config.yaml
num_hidden_layers: 10
hidden_size: 256
num_attention_heads: 2
num_key_value_heads: 1
head_dim: 128
intermediate_size: 704
vocab_size: 4019
hidden_act: "swiglu"
norm: "rmsnorm"
norm_place: "pre"
norm_eps: 1e-06
positions: "rope"
rope_theta: 7210.0
rope_fraction: 0.5
qk_norm: false
attn_scale: 0.0884
bias: "none"
tie_word_embeddings: false
parallel_block: false
init: "uniform"
init_std_qkv: 0.0366
init_std_o: 0.0
init_std_up: 0.0366
init_std_down: 0.0
optimizer: "soap_variant"
learning_rate: 0.00433
lr_mult_qkv: 0.5
lr_mult_o: 1.4
beta1: 0.95
beta2: 0.99
lr_head: 0.0059
max_grad_norm: 2.0
warmup_steps: 200
schedule: "wsd"
decay_fraction: 1.0
decay_shape: "linear"
final_lr_fraction: 0.0
batch_tokens: 32768
max_seq_len: 256
doc_mask: false
train_tokens: 167100000
max_steps: 5100
dataset: "wikipedia_en"
Each number is 200 + 40 x the weight over the matrix's rms, rounded and kept within 0 to 999. Layers, rows and columns count from 0.

# layer 7 MLP gate, 704x256, rms 0.151, rows 518-536, columns 0-127
185,218,191,226,124,250,191,291,218,204,183,168,220,237,153,196,218,228,195,234,206,183,231,248,199,250,316,269,146,169,139,245,170,188,216,188,188,177,171,202,274,247,243,228,283,209,219,244,222,141,207,214,168,208,184,135,174,258,215,188,251,190,169,156,199,228,249,73,165,194,182,202,245,207,197,157,186,95,214,241,240,256,180,229,163,232,337,160,237,191,208,210,232,189,247,239,226,176,225,179,200,228,211,213,151,222,143,202,212,187,162,190,231,198,219,227,146,151,277,117,223,145,191,174,208,203,152,248
261,232,185,169,178,251,212,197,125,173,114,97,216,215,265,162,124,207,177,196,203,158,134,218,227,243,270,266,179,216,254,154,194,196,186,174,236,218,206,222,170,149,149,168,247,229,184,172,191,227,141,122,195,218,201,85,233,191,223,217,215,247,205,203,176,243,190,162,202,241,250,172,271,143,214,204,132,230,138,88,254,257,216,168,198,245,181,254,194,186,189,204,226,191,247,192,225,132,194,251,170,228,286,215,195,131,225,187,150,200,180,183,117,121,216,189,237,217,248,248,208,189,167,243,178,204,166,213
230,130,257,189,150,244,212,247,243,183,267,196,168,186,178,172,236,184,202,165,139,213,227,155,154,162,254,219,193,158,176,246,113,183,212,155,200,285,179,195,163,215,155,92,163,208,182,149,154,214,156,199,76,264,219,195,147,200,174,158,189,240,197,215,215,195,246,238,230,216,274,182,170,223,213,181,277,236,204,184,261,240,197,178,186,196,190,139,237,228,188,190,280,263,306,154,183,196,247,259,189,197,127,155,231,221,144,257,172,238,210,185,172,286,164,166,245,230,186,183,189,204,176,226,211,207,192,135
161,162,212,104,300,276,274,213,189,252,299,195,235,243,213,178,153,118,206,213,137,204,211,198,190,201,131,276,166,212,195,206,202,248,213,201,226,156,126,203,210,218,199,167,173,209,238,195,165,212,179,230,219,154,179,178,211,179,242,216,272,228,170,170,197,228,248,175,167,281,245,206,173,245,164,158,229,254,180,214,252,236,160,211,210,155,187,202,209,198,142,296,164,183,225,138,220,230,215,130,217,192,277,288,193,182,221,180,152,152,155,217,220,222,214,186,215,157,299,169,122,128,162,230,274,213,144,245
174,253,208,192,224,277,250,189,181,266,148,212,261,229,193,185,169,231,214,192,220,240,154,118,198,230,250,294,219,250,207,254,204,230,257,251,176,216,155,224,132,217,230,222,235,173,160,239,180,227,221,228,225,190,198,202,200,229,151,144,270,201,159,218,220,222,189,204,244,188,223,249,167,136,255,226,214,209,224,190,188,190,179,222,249,345,158,154,170,175,267,274,178,205,91,215,206,237,211,246,119,144,130,196,113,154,151,146,229,150,197,147,96,265,206,221,178,186,172,164,194,172,221,220,218,296,122,263
151,129,178,202,205,233,145,244,189,176,194,193,235,203,197,239,202,154,206,158,125,181,151,214,165,224,205,221,124,200,170,165,198,254,114,262,216,258,169,200,186,207,180,152,238,190,180,262,230,155,235,226,194,264,228,196,242,222,172,207,225,246,155,213,215,238,191,203,192,230,143,170,216,181,112,208,144,238,222,175,195,184,217,218,183,167,162,164,195,195,208,214,206,199,240,197,175,174,191,149,258,206,178,192,169,211,152,178,219,129,155,239,236,236,156,264,233,201,157,161,294,186,133,183,164,187,214,192
210,163,200,149,176,180,263,180,203,257,193,156,176,240,188,221,208,240,221,256,179,272,220,170,232,195,208,179,187,149,249,149,232,179,164,265,155,268,127,160,188,263,102,174,255,191,268,203,226,198,178,183,192,145,223,208,262,207,190,209,232,247,138,289,237,231,204,78,227,183,154,238,185,162,300,170,181,240,211,200,173,172,231,229,163,251,185,151,195,248,217,266,138,218,208,238,164,148,224,222,244,176,216,198,178,212,179,215,230,179,129,199,237,190,184,184,216,168,187,227,196,184,185,139,220,182,175,279
191,227,197,202,189,292,144,153,213,255,160,191,153,186,265,244,211,186,205,163,210,188,224,254,188,176,253,243,232,209,194,205,144,189,222,260,177,198,212,174,183,145,186,175,183,306,232,200,252,170,124,196,168,216,203,134,141,177,177,180,198,297,217,223,166,198,220,259,229,202,177,174,202,172,217,216,229,185,144,227,165,167,215,249,183,258,224,240,110,301,209,231,219,190,194,223,178,222,150,201,203,192,262,192,155,209,218,185,187,294,221,196,217,159,119,178,212,209,177,250,225,203,209,155,161,224,253,219
167,222,231,240,153,187,179,183,196,221,242,107,166,181,203,247,223,129,244,177,232,149,228,192,184,217,214,203,172,184,239,205,138,286,180,217,185,201,251,185,238,159,273,263,231,232,223,254,137,176,284,216,219,246,189,214,95,197,236,195,207,184,240,235,215,239,281,242,281,246,184,195,205,126,249,217,224,212,211,172,214,139,164,187,150,239,234,152,212,173,159,187,210,260,207,200,188,156,205,195,232,194,230,225,174,148,280,182,212,209,202,168,215,163,196,192,188,157,220,182,191,147,123,132,156,227,145,222
228,240,169,226,275,219,235,248,183,169,166,236,160,152,210,228,179,169,216,200,116,236,248,231,248,191,198,224,239,209,169,206,163,199,154,215,137,202,199,87,201,133,228,232,230,216,171,197,187,195,206,176,165,185,158,179,165,261,227,213,210,205,153,207,119,193,180,179,240,201,189,232,253,175,219,210,228,217,135,153,268,218,247,221,162,257,190,185,96,188,230,213,208,236,193,202,288,157,233,187,127,119,244,153,191,233,216,201,227,150,175,142,159,140,269,162,143,227,209,292,208,188,173,246,131,166,168,176
217,213,181,193,161,150,157,176,126,137,284,195,205,208,156,210,213,280,268,209,185,209,229,227,273,219,144,102,196,184,205,272,124,251,210,226,208,231,238,224,236,173,193,229,224,222,192,147,133,118,218,206,155,196,174,244,167,277,203,292,167,198,254,163,190,222,193,244,255,211,241,216,217,199,213,167,231,188,218,198,127,233,165,251,144,229,191,214,184,232,253,188,161,133,171,258,200,195,130,175,231,229,178,167,137,214,180,224,231,211,207,179,197,241,257,202,255,135,278,141,176,252,206,204,124,165,162,221
168,232,208,201,170,196,277,177,155,256,219,194,196,251,261,234,175,106,160,329,193,231,201,159,239,192,216,193,222,248,165,246,189,222,153,212,219,216,189,213,217,186,158,181,229,224,172,249,173,304,211,128,237,159,182,174,190,145,218,210,248,178,162,281,251,240,220,260,151,253,181,207,182,216,277,183,191,210,189,155,219,256,215,196,141,242,143,208,195,178,216,211,228,145,271,174,216,162,145,171,233,244,258,248,214,175,138,235,121,231,211,223,197,219,247,190,185,269,171,183,288,109,234,237,206,206,234,186
171,203,123,98,247,206,151,185,154,184,233,139,257,191,151,157,193,131,89,166,160,240,204,215,207,195,185,158,169,213,190,177,185,165,194,251,154,224,168,168,195,173,172,170,234,301,233,232,247,116,202,129,240,234,212,265,213,232,185,162,252,254,185,262,271,246,229,205,177,218,227,189,177,225,236,166,226,197,236,255,263,193,181,205,220,241,187,162,228,252,157,231,233,180,163,196,278,197,184,224,121,245,208,154,266,222,245,143,205,162,209,248,267,282,211,242,292,180,231,260,167,206,178,220,187,222,177,235
219,167,141,153,170,166,181,210,247,179,209,161,172,189,200,244,123,156,282,214,209,214,171,120,192,175,244,148,237,207,133,186,199,204,143,202,267,255,138,161,169,155,189,196,223,201,148,191,146,167,166,220,164,193,122,250,254,268,248,284,168,188,195,125,215,283,175,193,206,211,148,209,229,265,189,214,167,244,176,186,172,139,160,241,193,136,219,241,201,228,226,172,240,258,263,108,227,236,208,191,230,197,188,211,213,237,189,188,228,204,130,197,160,167,205,166,243,213,209,144,176,223,181,207,128,245,154,193
172,181,190,245,177,190,157,148,225,176,281,260,161,196,116,231,199,165,180,234,233,151,203,237,240,228,179,221,276,275,206,233,191,265,167,239,233,175,176,163,223,187,161,182,175,129,202,195,173,169,160,133,153,259,185,202,213,150,187,179,155,238,219,264,186,220,214,171,193,204,205,185,182,223,300,159,261,188,225,185,265,228,189,142,170,205,313,186,227,207,194,220,185,178,201,173,191,202,196,159,190,197,150,208,172,249,177,169,177,154,162,123,216,197,164,184,201,125,141,213,223,269,264,221,181,184,215,253
157,200,185,226,167,153,177,158,144,206,211,185,168,263,240,166,251,181,174,134,182,121,190,212,201,212,238,248,174,212,188,204,232,151,163,248,130,218,228,204,196,195,243,235,224,263,224,145,275,251,171,235,162,207,196,234,198,179,215,261,197,225,223,208,186,233,155,233,116,222,224,140,213,187,168,214,185,179,257,170,145,166,159,211,205,145,267,273,182,156,147,177,231,201,193,216,190,174,229,112,221,146,162,189,139,184,197,183,228,157,194,241,169,190,177,160,172,192,163,208,211,239,244,201,283,261,145,210
215,208,212,177,288,236,190,201,259,208,179,125,251,232,193,279,201,173,252,273,164,219,196,231,153,208,262,242,146,173,213,168,232,194,205,191,224,141,207,220,225,227,142,187,217,228,204,229,102,267,241,132,214,143,158,207,268,161,247,147,127,148,122,248,219,214,232,223,184,250,169,183,185,119,235,154,195,220,188,205,217,194,140,168,155,255,165,117,230,251,166,202,148,190,212,130,182,193,224,218,189,155,189,173,217,219,157,179,212,238,146,231,106,223,187,267,185,153,240,192,154,138,289,224,212,243,220,136
200,194,203,141,105,179,155,118,189,163,261,163,157,225,263,259,227,213,262,122,183,151,220,233,223,255,158,211,184,268,212,188,180,203,183,223,150,217,178,204,137,208,207,220,196,184,191,139,203,170,223,224,200,231,183,137,183,224,150,262,233,223,275,175,200,226,246,279,160,221,137,210,202,180,309,237,180,161,186,162,187,265,134,190,146,262,189,183,184,213,138,160,242,197,284,238,278,103,188,213,158,225,230,275,118,192,230,194,204,66,268,212,104,230,137,240,189,196,196,223,249,295,155,189,181,294,241,155
194,159,181,219,178,230,176,158,200,179,121,221,252,297,203,252,154,223,257,225,214,247,231,174,218,225,241,189,181,221,224,234,257,231,217,139,180,272,234,240,310,186,236,226,216,189,212,295,248,183,215,147,129,167,161,145,155,209,153,206,190,198,202,166,230,211,149,175,171,247,193,187,226,141,210,252,162,141,200,123,278,134,218,234,142,237,208,107,194,224,203,237,166,160,211,162,183,183,216,193,160,191,180,252,188,269,284,205,216,161,173,199,215,125,144,208,274,264,171,286,210,213,192,272,157,155,184,144
# layer 7 MLP up, 704x256, rms 0.157, rows 518-535, columns 0-127
162,190,119,152,218,178,230,139,255,212,235,185,229,247,117,189,172,212,204,201,145,115,176,221,156,172,169,184,216,170,227,178,232,216,153,177,207,141,195,186,160,131,195,234,191,153,171,219,165,150,176,212,166,221,207,229,274,195,278,220,196,211,246,161,191,222,200,274,205,178,131,146,268,201,159,196,216,252,227,203,171,201,237,212,221,234,218,241,138,187,241,214,171,243,207,176,185,228,242,272,183,175,207,206,239,228,223,155,153,238,214,249,156,274,164,217,263,206,205,215,193,307,169,213,230,205,213,149
211,226,73,152,230,207,200,152,152,173,167,176,215,203,262,185,194,252,183,221,242,193,236,187,236,225,251,246,140,163,200,224,205,266,178,153,234,131,212,252,183,221,190,172,211,105,247,205,148,191,205,197,230,191,224,180,207,246,182,233,153,176,181,164,224,212,204,225,154,263,203,222,227,188,227,181,241,279,220,180,210,278,121,212,201,148,245,271,186,207,221,171,242,152,233,128,215,192,117,98,205,159,161,208,237,186,235,256,231,244,132,187,177,231,174,210,200,127,223,185,220,274,136,199,215,180,177,234
255,259,208,324,167,274,209,157,192,257,200,102,214,259,254,222,130,220,268,187,268,227,187,167,238,250,157,192,259,195,226,248,182,269,254,288,185,235,206,264,218,183,203,204,273,193,93,247,251,238,197,214,231,125,226,220,214,201,165,200,182,184,250,185,193,144,157,181,220,227,253,178,185,174,159,205,172,218,141,169,119,176,253,233,196,218,170,199,212,271,190,237,245,192,176,207,183,222,194,237,216,178,228,223,123,105,143,135,220,166,211,190,288,205,156,200,129,228,188,141,224,170,147,128,136,145,228,291
146,143,204,217,273,235,209,206,163,161,284,186,200,153,199,191,218,192,203,208,127,167,185,268,166,167,196,219,188,244,161,175,303,261,218,186,262,133,225,212,231,205,163,186,300,210,198,186,168,185,201,179,217,220,234,143,260,152,192,216,168,178,125,87,150,192,215,156,183,184,197,287,235,218,225,152,187,141,206,245,200,204,211,210,200,87,173,214,192,203,186,267,129,147,311,215,204,150,181,157,189,161,220,309,248,219,286,167,164,247,202,194,138,183,206,244,121,198,305,211,133,114,172,205,189,213,142,203
95,153,157,226,204,183,218,217,238,137,151,174,210,217,164,157,245,241,190,205,211,142,219,165,195,210,235,191,225,201,180,196,212,243,151,119,173,173,220,235,203,226,140,263,235,188,183,218,155,255,216,140,263,209,230,207,236,174,221,240,197,223,185,234,169,188,207,230,197,196,256,175,216,168,196,182,189,188,135,210,197,265,197,119,209,162,134,196,213,217,235,265,270,146,107,169,231,243,267,250,277,181,214,176,267,235,185,213,263,294,145,176,152,238,267,240,209,279,207,222,217,186,141,187,211,280,154,182
127,248,193,114,164,208,206,154,206,263,225,163,160,153,183,205,175,192,268,213,138,223,221,146,159,250,172,208,197,180,214,252,173,247,257,175,119,203,157,201,173,197,239,237,145,175,185,262,190,210,198,179,241,204,194,192,185,135,137,215,177,139,155,207,178,189,200,189,213,204,169,210,117,198,208,195,172,189,209,246,213,183,202,146,192,209,225,140,181,214,189,164,280,234,135,249,119,228,182,214,141,222,227,176,219,190,207,173,189,171,160,179,229,215,221,186,219,178,268,281,134,176,194,187,124,192,160,118
152,186,151,184,190,180,130,174,231,157,147,168,227,198,215,226,236,194,227,235,169,237,178,175,123,208,155,126,211,170,238,198,175,151,123,198,163,200,175,194,166,185,225,134,211,227,148,190,240,193,127,214,137,224,213,240,239,175,276,175,195,197,248,231,135,198,132,193,160,120,178,164,275,190,201,177,145,163,225,99,192,169,193,216,220,251,272,193,145,239,199,241,204,235,184,233,220,243,226,231,209,129,291,178,159,211,228,193,212,182,176,249,104,249,198,282,217,171,167,176,208,154,125,148,215,173,253,203
182,199,187,160,183,133,172,175,202,230,200,184,198,185,226,223,170,224,232,199,201,210,242,163,201,191,192,184,202,176,201,175,258,181,199,194,328,181,200,180,228,220,189,264,305,214,204,222,154,211,203,192,239,137,164,258,153,215,157,229,264,180,194,124,266,259,212,234,220,266,268,242,244,220,226,259,277,100,214,200,181,159,141,249,205,254,181,181,247,166,131,163,211,249,215,226,205,197,216,220,138,202,169,133,235,147,233,204,196,195,238,282,230,193,190,215,200,163,124,177,205,224,221,170,202,144,171,219
315,115,242,172,231,191,167,215,201,142,194,223,145,197,188,141,210,174,190,198,131,228,186,206,126,239,190,279,194,194,188,175,207,158,185,131,216,197,231,236,214,174,110,248,204,192,231,225,287,227,245,253,197,233,229,205,181,182,127,222,227,218,185,183,228,240,221,221,149,195,246,190,118,134,167,204,185,255,200,148,219,247,242,315,236,270,195,190,224,196,225,222,199,225,230,233,281,210,215,187,215,159,235,237,260,270,106,176,176,219,180,213,166,159,186,249,244,125,222,185,236,149,193,222,210,222,160,126
226,237,224,170,150,215,210,241,245,149,163,252,155,151,149,198,220,176,242,182,174,228,180,261,219,165,213,256,173,263,223,210,175,173,191,196,140,169,224,198,180,173,210,272,242,182,224,215,216,153,264,248,170,158,222,214,227,223,221,183,207,135,152,135,206,168,207,222,197,165,171,231,272,232,237,179,220,189,185,237,189,196,260,207,125,202,153,159,71,211,231,186,274,279,214,167,185,208,171,162,173,169,169,173,258,217,253,195,167,230,192,195,204,162,212,229,208,154,171,229,106,213,191,220,83,155,177,242
191,220,172,202,146,260,165,207,219,172,229,186,249,224,103,276,183,153,221,230,198,252,176,202,211,194,203,131,245,155,185,210,182,259,201,244,220,187,201,259,204,231,224,275,264,225,205,224,286,161,160,217,196,228,168,127,194,170,194,180,315,196,222,222,169,202,140,173,153,124,203,209,207,125,246,165,190,215,181,146,157,254,205,193,154,235,246,214,229,241,190,162,172,184,120,144,178,216,212,219,211,202,238,181,184,234,203,268,259,176,217,133,210,197,166,207,173,273,220,201,248,168,192,242,174,170,254,249
220,284,190,222,134,192,190,208,115,191,157,211,206,237,181,216,167,180,157,181,106,191,165,244,249,224,201,224,173,212,160,186,204,224,161,237,121,140,217,201,86,188,282,226,115,201,187,206,246,204,286,203,178,176,190,228,149,207,187,230,213,198,178,209,217,157,163,216,140,182,184,274,178,232,151,128,152,180,209,110,202,171,218,171,179,202,234,235,230,200,177,193,172,238,161,222,157,127,239,250,221,220,198,110,225,225,226,208,176,189,155,223,209,244,209,164,200,153,147,188,193,208,135,241,234,244,188,176
182,146,128,182,275,207,247,184,190,222,174,219,167,184,167,250,217,241,161,180,226,185,248,204,177,239,210,144,165,210,256,204,189,210,252,241,191,115,167,101,156,229,264,196,208,245,256,218,251,191,110,217,195,182,216,177,255,206,160,238,191,152,193,137,229,181,226,246,164,222,140,184,228,198,161,268,195,236,251,221,239,188,239,191,190,224,213,177,222,179,171,261,227,154,233,175,285,185,231,133,254,289,244,194,199,215,223,121,203,190,181,225,181,192,233,177,224,162,62,182,231,221,96,237,226,177,221,177
172,128,231,226,138,221,218,209,180,209,238,194,169,228,129,256,264,180,176,198,167,211,233,170,270,138,157,153,138,226,166,185,193,200,236,215,245,155,265,192,166,149,193,203,166,127,266,220,241,273,177,173,302,231,186,267,267,219,179,169,224,168,227,201,166,210,163,112,213,235,191,181,188,201,227,153,170,217,190,202,224,180,204,158,226,235,164,181,287,202,217,206,242,192,239,246,196,224,232,214,231,194,230,191,216,151,147,203,296,204,145,224,182,161,229,252,180,155,162,178,168,221,183,218,133,166,187,196
186,206,265,234,256,209,181,168,207,190,231,166,172,221,77,234,246,195,189,200,234,182,173,182,208,233,116,193,249,207,225,144,233,201,157,208,192,172,165,218,150,236,206,200,219,238,252,154,143,244,202,236,253,260,179,210,177,262,150,211,222,169,196,209,267,205,217,205,192,261,196,186,162,151,233,238,155,196,108,256,259,154,120,262,215,146,155,197,174,171,247,241,166,186,197,281,155,176,221,159,246,251,254,247,188,151,194,136,189,209,245,221,185,172,102,184,197,217,205,197,210,181,161,175,181,173,213,244
238,244,162,87,236,149,236,238,50,208,164,147,183,176,206,127,171,245,231,239,201,212,200,208,242,218,190,168,229,136,214,229,246,134,129,174,190,196,140,189,162,241,141,271,243,172,216,203,159,176,218,257,233,198,181,193,231,156,160,188,266,177,154,244,287,212,164,175,200,258,176,233,189,179,260,185,212,227,185,290,223,164,248,189,195,174,199,208,214,241,288,180,167,202,224,171,165,275,171,150,142,204,250,252,257,249,176,188,223,204,227,220,197,232,175,201,201,224,212,194,222,198,77,166,256,233,275,190
228,151,165,228,155,210,258,249,193,228,245,156,238,228,271,210,178,242,243,183,237,176,217,258,237,203,264,128,141,237,161,234,156,164,240,242,243,197,202,159,221,262,177,161,206,146,203,225,255,152,197,208,169,177,222,202,141,279,178,172,232,245,176,127,237,153,310,154,200,220,154,187,193,187,188,217,181,220,146,143,138,158,216,216,283,201,245,244,256,214,191,169,185,143,160,169,200,234,198,238,283,289,193,187,230,141,267,223,176,198,204,168,224,204,132,191,247,283,184,201,199,254,247,142,217,184,186,202
227,221,230,159,288,109,161,218,168,258,150,147,183,178,243,254,212,213,186,218,174,220,263,176,224,198,148,207,133,105,223,197,185,188,230,140,255,178,283,183,177,207,154,237,164,264,280,135,242,213,265,171,277,178,209,192,259,256,170,139,196,114,198,221,229,271,243,89,185,213,180,152,197,184,219,211,223,147,247,146,154,202,223,235,198,201,247,119,146,193,164,182,241,253,176,206,181,144,191,294,189,212,227,217,159,232,228,168,181,251,138,149,184,234,222,230,206,131,250,238,159,226,183,249,220,195,197,248
# layer 7 MLP down (transposed), 704x256, rms 0.15, rows 518-535, columns 0-127
197,256,284,189,152,238,169,282,155,228,247,186,129,234,120,215,167,227,247,184,154,164,181,224,144,228,219,164,172,183,251,259,152,179,220,210,156,127,235,232,241,216,211,206,139,232,214,196,197,271,157,190,156,152,181,186,272,158,203,171,219,192,167,197,255,207,208,179,160,218,192,204,194,234,182,210,252,195,258,226,231,234,154,230,197,191,187,311,205,187,138,182,115,182,205,168,197,261,156,233,302,197,273,249,228,263,167,237,149,220,246,208,197,204,181,223,198,160,187,238,177,224,242,185,255,259,174,200
170,191,275,232,173,173,230,179,205,234,175,202,193,166,189,115,147,163,189,218,129,233,163,172,242,261,256,190,202,177,186,236,225,172,263,223,223,287,208,215,204,232,214,209,163,220,203,224,204,189,191,270,184,252,191,251,199,157,200,241,227,201,183,257,204,220,238,192,239,191,183,179,221,193,159,182,181,203,175,176,225,258,204,182,223,187,154,128,200,196,168,236,270,213,231,172,212,215,201,134,167,116,193,211,205,211,204,199,219,203,208,208,170,188,209,189,143,194,206,118,158,215,240,211,216,190,261,216
149,156,96,204,152,173,221,177,174,253,189,225,206,276,256,130,223,258,181,267,194,178,223,185,205,194,225,180,139,162,234,236,147,203,124,193,209,237,184,237,249,242,273,230,221,204,303,141,226,193,149,202,186,218,155,223,202,221,235,193,167,194,256,208,248,168,231,153,196,192,287,187,191,205,270,213,185,203,204,181,186,141,227,139,205,117,223,198,223,274,94,146,222,255,138,171,258,216,169,190,145,208,130,173,266,175,182,195,190,197,220,177,224,120,167,189,199,209,183,169,280,126,250,180,211,234,182,162
195,229,159,265,199,189,290,216,176,217,233,164,226,182,169,264,188,227,244,224,183,294,177,90,267,157,152,219,155,270,141,277,212,225,189,180,168,197,143,188,194,189,147,207,152,266,173,180,309,228,159,217,188,175,226,271,211,195,163,173,178,170,220,175,219,206,218,223,197,170,247,180,184,214,198,250,144,152,194,198,246,221,251,122,181,252,132,175,248,188,150,122,201,168,226,216,265,200,192,221,191,274,201,220,274,229,191,230,170,218,166,211,238,184,204,133,248,230,207,246,191,198,222,110,228,192,191,168
206,198,168,167,172,202,203,191,127,183,192,223,175,256,167,215,194,140,134,212,133,276,290,235,210,248,255,218,148,263,148,191,225,238,249,163,252,221,211,202,222,198,119,209,179,165,203,180,245,234,214,177,281,227,162,169,144,164,110,229,118,172,210,213,196,262,218,209,232,159,293,147,205,162,156,190,208,168,144,207,198,153,138,253,205,287,142,146,222,263,186,154,193,254,98,272,214,213,198,205,226,146,232,238,107,140,178,161,283,166,234,250,112,194,256,211,191,218,172,160,206,239,190,237,154,239,120,201
163,160,256,180,152,197,162,230,238,171,190,182,225,247,183,189,157,237,225,231,229,159,205,146,166,137,171,212,137,181,223,209,142,171,130,186,210,239,219,209,198,174,227,174,178,186,172,217,226,269,203,228,201,264,176,217,155,254,194,155,189,189,175,222,187,180,214,246,195,190,239,210,168,221,242,219,134,175,157,235,242,223,222,225,197,307,197,200,221,243,197,210,195,221,203,213,221,191,184,211,197,223,198,221,137,232,123,266,154,161,194,263,220,110,182,196,210,216,240,176,191,174,207,200,217,254,176,123
207,161,232,179,157,198,210,200,87,146,156,167,223,255,269,262,259,191,184,161,177,215,174,143,263,252,115,234,189,217,229,231,198,192,188,179,218,237,204,159,175,197,191,153,176,209,196,169,131,232,254,218,190,202,250,193,221,199,216,234,172,234,202,215,203,174,172,223,144,188,191,160,210,185,168,165,224,211,188,215,145,250,207,159,144,152,201,195,260,171,166,205,228,190,165,201,239,254,160,203,180,209,262,202,233,210,167,219,160,168,189,215,102,256,200,194,255,212,129,214,235,123,279,173,166,174,175,179
195,181,231,214,170,195,162,220,147,121,232,238,216,250,228,177,258,205,234,148,213,137,203,236,186,225,143,232,219,213,286,250,179,227,198,163,233,291,137,210,277,145,142,178,181,200,271,261,192,192,240,207,150,211,215,267,251,151,214,156,219,176,247,211,192,198,169,263,194,187,195,194,219,209,303,192,227,191,241,214,186,251,178,249,208,223,146,211,152,245,226,233,121,214,207,200,261,181,179,205,207,276,169,99,196,267,166,196,219,221,192,117,222,197,104,138,236,255,104,183,224,191,225,255,139,165,194,234
211,191,192,179,235,181,143,113,150,168,161,201,284,225,173,196,204,217,134,247,232,253,298,141,166,192,265,159,134,181,217,200,220,177,177,210,171,214,186,271,165,162,177,209,180,145,203,237,212,159,195,219,175,266,189,219,193,226,189,210,262,192,157,212,207,197,194,229,205,235,150,192,182,243,252,165,170,237,162,240,197,220,171,270,208,254,190,202,211,195,234,184,249,162,231,204,245,256,161,258,169,162,174,150,242,175,151,228,221,191,235,201,236,218,223,187,183,185,218,121,247,204,179,218,201,252,161,188
220,185,160,228,132,200,125,199,171,227,239,161,168,104,216,210,186,174,234,178,190,212,196,231,258,166,180,149,174,222,189,205,244,201,193,234,198,144,218,169,222,140,241,228,202,238,230,263,173,200,197,169,215,207,159,212,189,201,245,212,207,168,301,177,241,240,239,215,203,191,180,288,182,187,70,121,170,174,219,165,143,179,214,226,184,171,268,139,157,206,241,171,270,177,246,168,156,211,191,183,163,248,222,246,177,238,177,122,142,197,219,135,228,185,233,152,225,156,173,190,178,182,151,121,221,203,149,185
115,211,174,127,214,220,138,262,259,212,203,132,254,197,165,215,215,195,174,229,169,171,124,159,169,168,241,173,258,189,218,262,226,245,202,214,241,239,197,164,189,266,221,234,220,161,260,229,238,143,207,191,142,184,266,169,216,168,192,167,214,213,182,234,227,194,213,185,238,232,201,238,146,165,136,132,228,193,175,155,213,210,174,131,220,288,253,213,153,180,189,200,176,239,186,228,215,296,171,140,116,230,222,184,277,145,165,205,159,210,229,198,139,226,211,173,205,157,160,128,202,205,179,173,217,186,168,201
206,226,150,210,193,150,191,184,138,163,158,248,198,259,220,204,206,220,144,219,218,220,242,145,192,198,278,236,220,226,260,142,228,143,112,136,172,203,158,247,169,180,213,217,206,235,171,279,249,230,191,255,165,192,135,233,157,160,183,214,213,236,193,161,259,190,157,173,221,179,185,187,262,192,120,181,211,214,189,164,195,169,255,188,166,133,197,155,258,145,228,228,191,255,261,140,170,168,194,157,183,157,155,192,285,252,284,192,164,183,206,198,201,184,162,118,189,178,208,214,232,193,216,248,192,75,172,236
194,215,205,175,213,150,245,214,261,183,270,206,157,222,182,221,207,165,200,202,219,217,241,166,261,220,195,213,240,200,263,212,241,259,187,186,234,123,181,200,250,176,188,255,243,224,225,207,208,118,250,172,179,199,124,217,194,256,204,185,157,223,199,194,181,164,205,170,201,203,189,153,271,255,130,113,159,213,229,242,221,294,222,214,230,210,172,186,180,275,174,239,174,218,270,135,215,178,205,213,237,248,190,236,197,212,199,197,116,142,185,268,126,156,146,150,198,256,177,181,105,195,248,215,162,197,214,176
176,208,205,253,229,220,215,164,215,205,274,217,95,228,200,114,215,251,243,216,192,186,228,205,260,179,186,189,237,242,197,214,236,127,134,168,226,287,168,279,248,184,233,189,201,166,168,200,224,200,185,210,268,226,180,256,189,174,219,131,204,176,152,191,239,166,196,140,273,308,164,139,239,219,172,188,158,213,207,167,219,159,175,187,190,212,227,158,152,106,175,229,227,174,191,227,221,174,224,236,196,216,156,227,193,236,132,217,284,191,163,151,198,149,156,165,175,220,227,176,167,184,193,204,154,234,239,239
166,185,270,243,187,233,188,171,150,240,241,267,158,263,150,220,144,199,194,188,221,221,206,193,198,253,160,262,136,192,222,218,142,134,176,174,286,223,207,148,154,148,132,184,197,192,274,201,155,137,210,155,228,209,252,199,211,214,213,160,219,146,189,220,155,229,217,219,157,215,137,191,143,207,62,164,180,225,203,143,249,240,190,248,165,166,179,215,218,164,243,248,179,276,198,155,171,272,203,203,205,139,131,236,170,184,193,208,181,157,170,291,201,186,264,201,254,189,172,177,153,208,131,195,257,143,155,245
216,141,120,266,203,215,216,238,159,202,152,248,163,186,177,195,207,254,234,223,190,181,196,214,136,235,222,235,257,190,240,225,246,247,167,259,212,179,264,211,285,220,156,60,245,230,246,225,169,210,169,213,271,175,183,258,185,155,220,200,156,183,175,195,142,204,243,201,238,201,186,152,183,213,195,219,181,153,236,234,196,146,222,218,161,229,181,209,189,196,232,211,141,227,176,183,215,206,218,114,196,205,186,180,157,178,182,225,239,121,281,181,122,246,132,242,234,235,218,233,180,183,289,184,216,211,279,148
204,169,127,219,169,137,208,161,251,163,197,269,253,175,250,170,191,161,175,163,213,174,317,203,145,209,209,282,213,209,126,278,216,213,229,163,227,210,234,220,184,162,209,224,169,201,179,186,170,155,203,187,162,176,273,217,254,290,179,262,234,223,155,249,179,243,126,193,187,131,197,202,205,271,97,164,278,193,228,176,197,243,233,170,259,228,233,150,185,204,198,183,137,216,120,139,223,286,201,169,164,195,223,235,156,154,137,247,200,207,144,189,198,219,172,225,107,177,151,205,231,180,212,141,183,98,178,244
179,248,137,245,165,163,137,248,124,65,195,196,227,142,152,241,193,202,229,141,186,144,223,200,274,190,242,198,223,216,161,168,205,182,276,199,194,183,244,186,243,303,141,143,245,186,261,117,206,185,199,164,229,266,121,161,209,204,121,204,131,157,216,143,217,135,158,237,232,165,115,168,295,190,240,165,181,244,204,179,183,223,203,229,215,179,209,246,217,183,223,217,125,222,192,200,206,208,195,215,210,193,249,154,217,250,215,190,205,197,193,233,224,248,267,211,204,260,131,179,201,193,234,168,277,168,206,262